Weights of a small GPT-style language model, trained from scratch on English Wikipedia.
Architecture: rotary positions, no biases in attention or MLP, untied embeddings.
Each number is 500 + 50 x the weight over its row's rms, rounded and kept within 0 to 999. Layers, rows and columns count from 0. Numbers have three digits each. The size before them is the row's rms in percent of the matrix's.

# layer 3 MLP up, 320x128, rms 0.544, rows 175-191, columns 0-127
099:505388434419530587488531525461490519558490539436466523496487493492523512508441478491460491472536573521565565576490483479623508454514548583489534527481475477452480447406526518532520448461468566488553490622429486482493549481467414554478584505457475501550584417501489472537523485531588433504534486628531549487543503496615487578528566480567482544425472316489555458514522476471507516446538
113:605424487438531573516462520435433451482522416547459536534508545451433560546589570555418509569508561396504442476513495532450501496534516477523481548580478529540417480459524528528474550496520511430447494543611578446596503497551459398479459505440510462532437473548555500430502473543532436415503439447537462540537470483499564488423551500525495485570430506607553533494591478572421472495572
107:478615501464571443437612527506529424464443483460585508496529450494449531472533513488538569547543442467531482484469584463418508482515546516585421504559452520545462603564551401522519457577575555504495522555420504547533572537529591467447522488497393522553469526486531451450529530466500508538489555490380545441518576511513471615526533503464558587474522500562553474473409436473425486519473
102:475483512527591386605467582520510516415489474413424569411434544406461511475488488507480486487580476536463525469589451541530553506425377622511545506516543526536451545503496532538525554425543427507496480526504464455430541609614490522534484523553529548506466504461538526494523387485522506548497520488434486452481488540415478484429489540590535605456527528511500491565495492505482514619487
103:545436539437512447539443598455438491543505596564536394530538456470441488469483486429535485570610492498530416585450493372490466522530430576458508551529527488573505467449453462514501495516544512487461498478451422622513454488476542525404500476459414510501503474510526489532564515578503488452501578369437490456504432407505577547521451483568567487526434523567455438467481492504503584505463
108:531467455549424481560468488538565480379490569429494519439438503626470598493525502544511458484459424467510546495546462532547516462528419488483668504549548426454449489520537517572516532557516463512530463499468457470446500482522477514523544483466561491408505468614459569522479556506450489483452497606557470576437470461522455544418439534492459502598507480522475463406513539620547567443503
100:502480391561542566409572478563484522509541534549529475478534468403423560396503487590465457440467470447489571424501481552484585463556467454495445499578538435480461507455488508524505441472468605475494480465401538455541513528596479453485481556479475478600449501566560493442368577496425516508506523510507520504511463499453430502507502586574558468432640516511545463511500466512540566480561
111:532435482586416497495587553468440410465573468439448486436553447561484514430525555543459505491540506513523438486533413485580543495591553460447564494452513551400566431472541551516466492474626575485541443470441559448490448409450553542442521395498496412481502469470462402445496461487517486517536577475476521471444443581435525512536498489465491478502479466535453535606602492470540538497452
102:512474455504550541401568558504518472497551484473585467525507545509543533556533486450498547479585577580498472562501629426513531558492565407547408434528430453537374431515548505448474503454549464484464540496540453468511473625473470477478525462439472529547528562481478443465481535523515526561517482557509563469514510531413477397621523404462501399457456575488463481455519494519577423531475
104:514545523479428482560498474479474444494540489545573475537474521513568457487486466520473525541490523480480556474429421439400593503444468389625541488474523607521581466485486473489427484492375475490517505557499467489612552424467490465447587486426531492423533602429591486501620513512487555503410460559533441436527498573462529501508499574574453471480603487428486510558499482490487445507486
104:456436562570616450525461439492557396496527411544517491472492492400454555480505490535560539449490505514527586500529461473414395480393417439533478501439431515543501475451495449473565580534470426597519508506546545481493551515435466540504448487512543486464489513495464596492414548494501400468443555476495454507559531559514489574472445589547446563485463548495455514403553583435448530435487
100:488510430502449597544582445454431474528406571526391521553521431560499457452432558395403470519514509475485407554538522518524563449451518511495564532537497542551584406534500469435416463508539492456562469484485440424572481463450386574572515487505546547523489517570401469477444557476501499503523551574524479504502478521514489478432486484592462457525546565507406442491576461507570453502546
088:419506474495536458453462484473481435451576605475503453484492557452494454445468469477497455443464507458485508428475454423663525537518503523462521491443566475600565362522464459556539578437509480556511492466529457503553554546478464531509557480507533459568523455553574474492573627469535534481634391540483471496503453517445452560590537537476516543539515473493465563487433431509484501404525
097:550520529470518421507589512505428459601472442533519525573438478556603524498520587495464468520347526508572450439504438537477454475503474537516588461394465447439546486437467499467572543564531543535463585534477499467453540520535527467599393501522465535472493550487497501554456485443521476448460471475645537511467503562451496492409519445571583522520536532518527541509407570534406495502517
099:459513507520470431459527510482409397538555526577496495481509498472551477472465616449490571528358591508446504579548472486502507417579553453517511513558577578558448589472442529516477545577521482421514555525598540507462474539501530526564567562556515461435491453470539518521596494459524481557536561529503381474528462501420582545469456551494447539527443586444559489530483585488499510457453
105:502566483490521456439513476546608447427510517484533490517505492570542486460522570541467482489511537461526499480540536541473391539476466465428558537428506495621548584508513505537578596517523543415446485509496506496528606509461551522534430586518569523545463426551413427492525476515488579596506593510475431603550542468527518533447523482454459481514462633514420492588467446376522464513488
104:503524458632537463469469443461461479506512496479443533466516434553512481526534466419560514396437460428492518500447444587575580496528510501527508463492482479568511523512539475479483533428528529527567456480470524476580530468439455456411523586488526463546591574427471524481491576566531475474532520510505492446525544396462553461523641481510458471496383560506513336556453554570523459463580
# layer 3 MLP down (transposed), 320x128, rms 0.202, rows 175-191, columns 0-127
099:557542546536488532505500452565512479525524518519472557516499453473561515421550500561564434467501421501538560515440526484536502549523533544407527522499479529469365546522519410453424478464515492517463488460504587486565529534540387508455515511478539560441470474384435488571513408405532434494484447460494438512536475519364445531576456437446444479514486561378472420473450565529531402424510
109:558506410559466488449552461482455547475445438595530574453493498494426559548478521470583516520513404467569464566458454472476464417479472580509548482416391525553492551537433521455541526500541484430379438476553569400454507539450410503455577620512487516567409503488465522497566460489554480422424548549562497532587503566510540527542549477459477460487509513554502490547453529519493512483586
105:515458533286474543436467527535462503413554434546477441413506528480566576458475469460501497417523534483422432421455409535469455446527506485457419491485515539457529524478511503511575527508484518489476488511484452581479533493452444578550464418532461533527522602545504502511494496411559514468573438454495486595598517444484473473489430534537501450462496511534492554577360518510524548519428
100:556511511406549444526469414475433542517524480564468505555565427528482399574479570439421485538493541451585462541508450528491418550518474520487408476517528408452423544481613445442510571512404532470481524493457466625518503466444510462435515454587489480488468437573499478535517555562497580515491403488462495522529415581584586491533465514418596502512452505540552501511526551531481546467491
101:448500398680521564572524506434488497531426499512482523547403456545490555501523555500597526472541493525504521483574492577434560477451393480502509547517529546550483490448505525459528428623524497487498527601462451455531446586537547355491420461454498510517542524503495479519546538522403522532535470576543528469552479508517515530504564466486487595562573514493464546557447442455569527516566
095:491477492352511563550501479491443473542548540454423473480511424503580446551506524506491466491420507521454518482439454582438568603474497422668486421412491535478537538535564461468501515514552481460451434515507457458448524565495505477529480537524527477434434507465538494537452490435541555499500585395463527544576521390543553430493508465499453502466492477598578476477565517432393501559503
094:537546600606456426412532530491544447458496466416536494471512566519556502534520577406510484501512505523581510512454382509486383551461612511517422487495506547511520531497425469536491513581537489517498485535545446466476564561509550524489564587550385510566441505454559543540511405461557516492505574540487477487545491545534548565527524493456558594503502378538502504440541496469596592489449
108:525516529523494614461565483424441461566559558444528486507456476465472407457522457499453342452479458508522501539494556504383479524457570563474445524495539472473469472427556504425494532528429525511525485534438540481512444518370478470399418492472524555552559494486466548454544519538519515506588508474526555440545411498529520492564639456561551503488544485564487510487445601562537518509602
096:479449445448464554496485539408428454356524564500527501482506574464499517507530502518506593539451457473425502380461510509506463508505525488465451524503385465420544531624392534465592478476561499496455438541441618557579482522491498541567488557538551495375462437510529552412538488476488457518498524569448497512571526541508502476469576532511480548474491493471482491431471443569416421447493
103:543515513439468464545556561488517463506486487482426456486594490477510630449434429497524439496498592607516466505536466502506587478573573499453563513429423510471554480404509568542498532468436522599474442494528478516498403474486503497496498453572551533504517584543432569580515388537463414554590521420513402452523517531474440545509547552538422570442518444534543516477488577534471479545449
104:534589535471613458470557546461528498575539489529446565503540558540514524498553411487480509562512476587486422444563483438407554369483505502460372503483382501483503489385485481480508495524536467482452473518506428518432572447543577576503439498524585515557513473533477525447505525520530515541462491495586430439582505503582493525586492518519513487436544431472529425557504422518388472498462
105:598509471622561468450569552496542490525508546504518524533552524466484585505540419507599487559522582519592528506397519436486523499476603436599466553456546484569547506528376526510463546522463447510504490443472489447500541417531498487419557618493502483428573534402387486457527521436488499471459455580452514447481466500498433517523522447472478440472538453537451438501606531494532499534469
086:471510521300457510556468488469480548376476544417516534475447462514514528561534496571544504503523499503548572520572505517509494476450528598503506484421518541437519576459485520551477555537553524457549422581460495495585444504572529460560512429561504511467537500482495569504475474514501577545471583451489564403523472562517446486514481531511439520453613373488577448433459545543472419555493
099:546512470612481419538526527459556604542448506529479509514492465478453511548504433544499664460365465557490411542514513417515516437448522450587564471548536523528513482412464543581530557442440454468500484459463499524583454462585498485436474458513508489505547552545438509508506516518407570521486449543513429488436474543486625527433522515457451439467501597476483415516494434501437503529555
102:432525505588428534484555439475469515477525597515515623534503477513462474506513433448453420458483516458556469488462470491558535410543544473495559520486539467567510465547435554511554414434452423502481473532615479480530560435536457511602466453534426482503543503414489516486428497402468514584489494584446540515436478516390527576460518520457480469463542580536552431606441461504536497618476
109:597511562402460565549516465452443472482463479489510513413503436567463480522520576495385520533449547606366452575530505547405460566526482528497482508491585542461483485454436599496545512530477502510487530456543513472523544518424382517496533537516459497553491520420468576455507426594602489539583521497586570489521489467601529552542559495547475447586488493506557543489554478554517454495485
107:495487482490463499513549489545484533414560499514575549545544448491441465417556509549519465463579444547479390527555484528453344562437583429537552554498580486407510508490433451553500483457480539462546538528592545553533536597569486450458533518514593539452497502446513537523548488459606498469548436489523489493513405466604493562476514423504565506542537512474546613600449489463513500467534
# layer 3 MLP gate, 320x128, rms 0.517, rows 176-192, columns 0-127
101:466408506504438540543500514434414439500467455500428540443542484578434380466540462534476442546484470454564504409473484488561501424541418510521511480599486604566495547420465429547555569480441427472510557471535517592549508513501502537488528571548539574545476496555483519467454523409543510509533455437619537397518424482507507510507517503405526487515505516617500499457522549510542499378514
101:459493544537422453467548459453553555559513628511546471510514499499494466503512469427512432506521479587513504540543501467473561524510497505633617487475549484549509572457531561434484503527456458448616503534460459552539518451464504501426536495604537460575518424454479457464525517499491525486517551530454533371446504476451545469432497378540449573597530465530559602378525491484468586527508
097:469530586434393494541469461520539469515519501491514528543451421528565448422450462504411462506414551562428582575497518519554611535479494555471465469576517567554503397591486566455558564385560550476441398461473549490529566490445524517551485474572440474590511511485490511500565448464609457507579472535532518466470475509475519531478487566485408450523534524469452494495551438557419534547515
101:432500465426452492441476406525544551545494450463415573556522503494508575603539512549512461491502507466546526476480552452556504497544529418482497532540537449573481487596441509458492488502488358518415490587565528532605583440510502396525465545494458534517463497386464539539574394530405518516479446535485508378507491490583631452513499534470495499501518510518531473503516592525541497459442
104:449443577533553578487539478550569587536503514511498458465413423501474551591432562468477427583502440457483589473462403492492485507526547509524525549473474541553558448527486434527495494566481574494524413449564345467414476478455487406503421493426556503472427461529512496600530509479470470413574441533513494487490600536520513593433437483487489545507436523511533497475530478528472518402441
099:403446594407519546535399505441588408444521500603474536489539389523488494581515550487512551564501462491490546497383568524476431483497502531506525533473454554501585555460478459546477450531480440478541563581493458527474486511456465486528557502474444508485557515391490485381553415530506534544453441486539455532495422450501531489496472441403525594545418520525464489395533497573460444479496
103:480566467544468580529525525467558514571552554522457502581572507531491504406404448509464524521470491460477514429525537542459501577440539477458557442448569475466492457424454540494399449532498472419498485534483579495489513498517548500480466498450593517542551495557582447462424481582501453503634549528505555388482607495470552551515564581531535491556584421495444418499479466604474513592491
116:484569444489511464542558542409485503525550445498520388509607449556555438439514482538535408503534508401529450441519505497374535532561548528501544646456567511497526478550485425470499394496475474498540525416449478524533477432565588418523534443457471510538496504439488449553571445498494515551514505586475462435457462509529515461413517554513514469533444484534449451558551391551463570558469
096:419433479541615543449470444390452584502493432566568545455542419448550463508534522498386427515470542515459563496434479393510525431451480476524551461524497482513502501429499479588432513497397496585460546468498479520547516508443423444511498557475475482566492526476481574517493489558491395439567455521417510389519514546579568479477552436546415534477468546529571554512479463544466485445488
097:465486477603496495507581499475466506491588481428477429480574523468435418471551493501493429453449417404478527427623529474505570495525398515508497465476492487529517545410550579592520539472438504453551540459511538486581495525503467352429550442513578467557561476471380506504532594554531513507457511498449614440543507423570474451512481526487505480533508508472558501574493505506572522435472
111:467487507554507515544442553550530554428490514530565496453445435593479466459356435531521463463498511493468463497502559507512540516451550498490414509428528524433530488536477378494511471454509456453522452657508500518522538497507509483563514489508536460505432598566491504519557536366552526494452438517473498527391408442456466479460487541522419514504491350483434479455563459487497615427529
091:459549483479431447513415531461516488516533540588476479547550484521446408524562479487424459405504446494529484471554430461495550481557503504409494587489525479580552406529584523566487561412498472439398583526597530508607452558522521503525470512511553434560525521616546516512516584457460413524552461554571440520528417506465440535550529542565569497574495469447440541472470490474465498474569
105:510469528600480482474484491483512491531521543567534543457451510488550607477491449427596433546440466491493495518464567506471478496534523469501411462416431525582543506621501525419478514437425465504616427537498498459604548486535477527454502437524521530462493439459443410519573528562488460455455535473517463576447574486442463440411474447518535551465420549442446476483537506336485462428493
099:527484497478445503542496479558565583513503453491535504440535451514420495430570384572495500486649507414553514479516486558496457575550547555498493435530461483492526412404567446475551550427480522503511495542454492439546514413522539452562448466454502549519514538512541434590458537511472369482479389523551544514521481505611457438448536470466511479526585434565517554464485378510567500493495
106:503475453441584497491539465505492574536498519486402534492561498419481518511541525498470457498579475502534493464445483549544484474410442481419493429461486481539368463619495437426552463522465528454548385525529532564546502486548515490485424486576541460546537476573537526430492502487478515523383376522513548511546484574573417511492511519512535494504588589585586410496475512501468479621561
115:478531493486421566546440463482516417522478433470507543446533575475507524574437445504447533553483547523504539517516502451465443468505510535492547445520487444440443491534545513377546421530436493499499500462429466486571541533620517572485558494476436471557541439579475525406478352474565486429447563477464410521461605569471516520473592519465510540506427572462400432448486536523480418530448
108:446489540477531514518453458473509585460497423555563524538571446487517501435467518457434565481441490461511472421426463490590453498502425516499466480488476636390588508492414397561424494490389471462484471493535492480566502550454502538554408529586469430457450517473534506510479502506411548491580616599501442508430423518427535526428537479475496501534463575523537420514419529505456490501497